Weights of a small GPT-style language model, trained from scratch on English Wikipedia: width 64.
Each number is 500 + 50 x the weight over its row's rms, rounded and kept within 0 to 999. Layers, rows and columns count from 0. Numbers have three digits each. The size before them is the row's rms in percent of the matrix's.

# layer 3 attention output, 64x64, rms 0.246, rows 0-42, columns 0-63
080:489530479574487541488565531464542473524561525494565585472444532520526452499511476492400513432416460520472468477421457592423492481511470506536492592434459472555485460467433352499459460554432420
116:395461441492439588481461533573519479472476571454495532572501419508444528602516432523482473491492394491498453506566399565431462503488516480505550548548565502553473409492487528431436504480413478
092:484499476493448548476430535582495500413463516527416488519558565591562542500480540464484447619529409516485490491577405441504618475527427503507487489489501441461507580504549491396468465501541443
097:498512563521456463438342416539512501562516496564595524485435567411509473478480508448588480509442526490514493487416521459436468495490465411504505487604448521409480587521505459451485488536514547
070:435522502504537456478557604470537361496457501545557582455517535399580447457542451539524493499487454595460494412491495535464552502497438409481567556477458478527397480540478425502472507531485527
113:542485476477482493549508518437484512477454484525463509497491507458474590487537552571505481527480503628488499508537617412546507620527435452393493548457645541501428504474497512436467493477589459
078:505478571516411569523467447462552420507563501537534566505408493441500516522518560528528474552436579550419454495485443499531538482504594466442565532541523481522452567531499545472400519551639540
114:466518532441591577439484484512499443548529452555567517529566394518501451502492519460538499524457448438519423489492437498514567479545446545566497415422481427395541553469573567447434491441431500
095:505505531483532524435422542521498557549570417496530531509509530492532541441442531555533515549522522396601497406422469514518488411459605524455526464528391456549529524510419491481444409527560542
090:512491520607447451509590461429501513536500526472487524533483514571551513446606524493442537431565503516480520481492527394526579568508525410521385472448523481483533578436502463407595516494466448
109:501584531447513538496514549511416469425518426474477516552469420520465598474440539562538502547516500442582441469502530435520542521552514524580547432427606460448527528480580488522403567429537484
086:449503490531500416595433431547485509407494544530512550497450440507545473496502466396486405472524518468529597514600433546544479493625521405500475442543562488420474474570511471546499490509510474
090:553558377505381475525467518522512577490531574503563514462543565524453525532528408359456443531426401478459399541485480510513517452489461525519494486497483459439525467520581515529474498449515446
120:515491560494600537419526511493427497441533397501466483431490495485579469458431572592516494553537584490511515486485432451542489524465579550526553436439415526539476547527428500510471456558613548
099:550508556544542575445527583528472631539531482523477486510388502541463540490461551548417478595546607490554474525460507436500498435500527452548579453462462499506498534484454528592520453572551440
075:518563451488389482510569462580493436586533436546524487500559489476592438489481490543507504473437457465535433478433521462479538434444569494498500458453427592587599498433424490438502545520447508
104:473500537541565436550412594534363524513614492456476507461479459404544471507518500517521359525525487488502596510491507485475528534522551465429530386452453465482552513501519565496497440467520491
076:532487552426506504468515539460474561456520472488480439474475504536465516479580490571617481508473464546521547379518564559377487419560500455443505470472507480452537441494623494542441556401492546
097:462448580472576466467602442415420491535548441499470484527363479560458452474564531522495535429454556523555579443538536522464626446547519446517435454515485528461501529518507548502507546520463468
088:420493508595500531469552547509451471514512515501416399664507539567399564532508461470469477531534476521574485430532468572495499531435514455517479450542465573463448485415496479575459493562477525
088:513495527554494450508467439502580561531518463505549526508553591484601384492513554470429522509458546498393471483401470556531503443453529523463492532415398468503501551498495408497468518610440474
132:504529597531522442454562495465423543510464417551515502507419572585544511470454584612528493443538552542548487471446514453443521537482604530489478419452460575436519524505481379524533504501476506
089:585539575458497443497589446406466510540487445547525519529503530502488491471460556560484583459479622526535492470392529521559499491527526487532524506483513525542434493552511427646543555609515517
107:544443466446430531502531456445538643435518484512482496508513491507550490453478498494602598507473495544490537539494506512499362596457573499430530518472503539554513487566520509471438597528590573
089:525464418409462495553458427518475536417504596458425507536548506589465494534449464505487536448506446495528542512542491574461457483562454451505429579584580534498558445479551481545421584503489413
125:521492543546537468493481541526526545529507451442513565562521461520615463423570558529492521473548548416437514440466468544545493453513596449428449547491474362530547489460476382494499439493483418
149:439493551480488595481451493543531413511429495499469511435477465500498430580415507523512441413531523487471531567574494477441516459579515414475431507592540490553566571410517525524541586580457485
102:497491518405514434546509453425485499514541564538543450470426504494410455522451451480536531440502485465587540522488475569485394523444427509515536616584540626459519477474475491578526533546429521
093:503487495458420496555456534494456504470544541421522422481567512546450564510458457397464460446445385509541458565529535465516547587563505523499420437469530526394498467464605569491418481486518479
106:480502434457433465542496483481545484588603521499551484410470573431522554506515446540444464477444404558494512456525519500498522473533548576482553460438538521467414430529498587444489393531484609
092:506480561430514606428470465569454462542430464537409513485545471484509447579446548572523480581487458524495528501478451419482540467521449561430491526489490461585509505441444555423441521408454408
084:516360595541562547462505543530504513539455458480562495504506481556532528534465538585516429456556522567464475653538493525478488483519628556440500528580564513527467531496451521426538460492504484
082:479494561516505617470494514528437457522556504492498549540467529594411528547542530552447469537547509507432531510500452465451540422473472401588521509532548456469431605466496466496415428540620513
112:526413619478588479424477505472522527527469408483499502518468504584489489490484632545516530500471614575506530508529521525468522513546523431401392488526509500450475568491575450510442493533539433
089:626497545527447554513513489464546544472556434484447416455485550554502493472508624522461509602434550569456531575517609447518504513507447495472433417468475543558528533427538505497506546514575518
085:466489425462427549548400573549574498550518539500505405411458501386446535525434440423529468533526476519484491523536521421507521482430511514481517529548452432455531552459534638479471480548516543
117:489527466406382501540415555525508478494378538489488536461512536403473573531431475510528430452443431478548463471523536414517565524538533508383473500527496532562473427520519545566539562468546513
092:477532504580535531448503480525454517476512519441502557571515488595477541571612484494452512466535474429447513509536556517371481512565556495506408359552515522511512505510587531451560446409493516
103:491482478380531433557602573458532449530542515550550514510562491546503508489517441574519545482609422560545544477457538585533482432503480548479613555469580455491486416517474517541504487421481522
092:516526460420395530525586425429521463488510582519396466448477594588517478484474464494491553459502491551519520484513528437515475573529451443485449525485488591567503442474445491567395586531554505
114:459450509474443434524417395521531482503475550478521541531519509412499458534594509489543554453391411478406460484460550511507491502431451426488490575591479470527496478572461524406464563417488498
094:508618483431511498425476529461614460530439528538487493447501507455586478520442515541541507535513512474506502490568483489478435583551421627457517547515567522557468411454533488492445455436390489
088:510465509520433533493407544509489440464452498476410483565475436508502670459535526501487444597444505493527461403542515465598568534576516475491493451461544458534477484469507523518417532429579478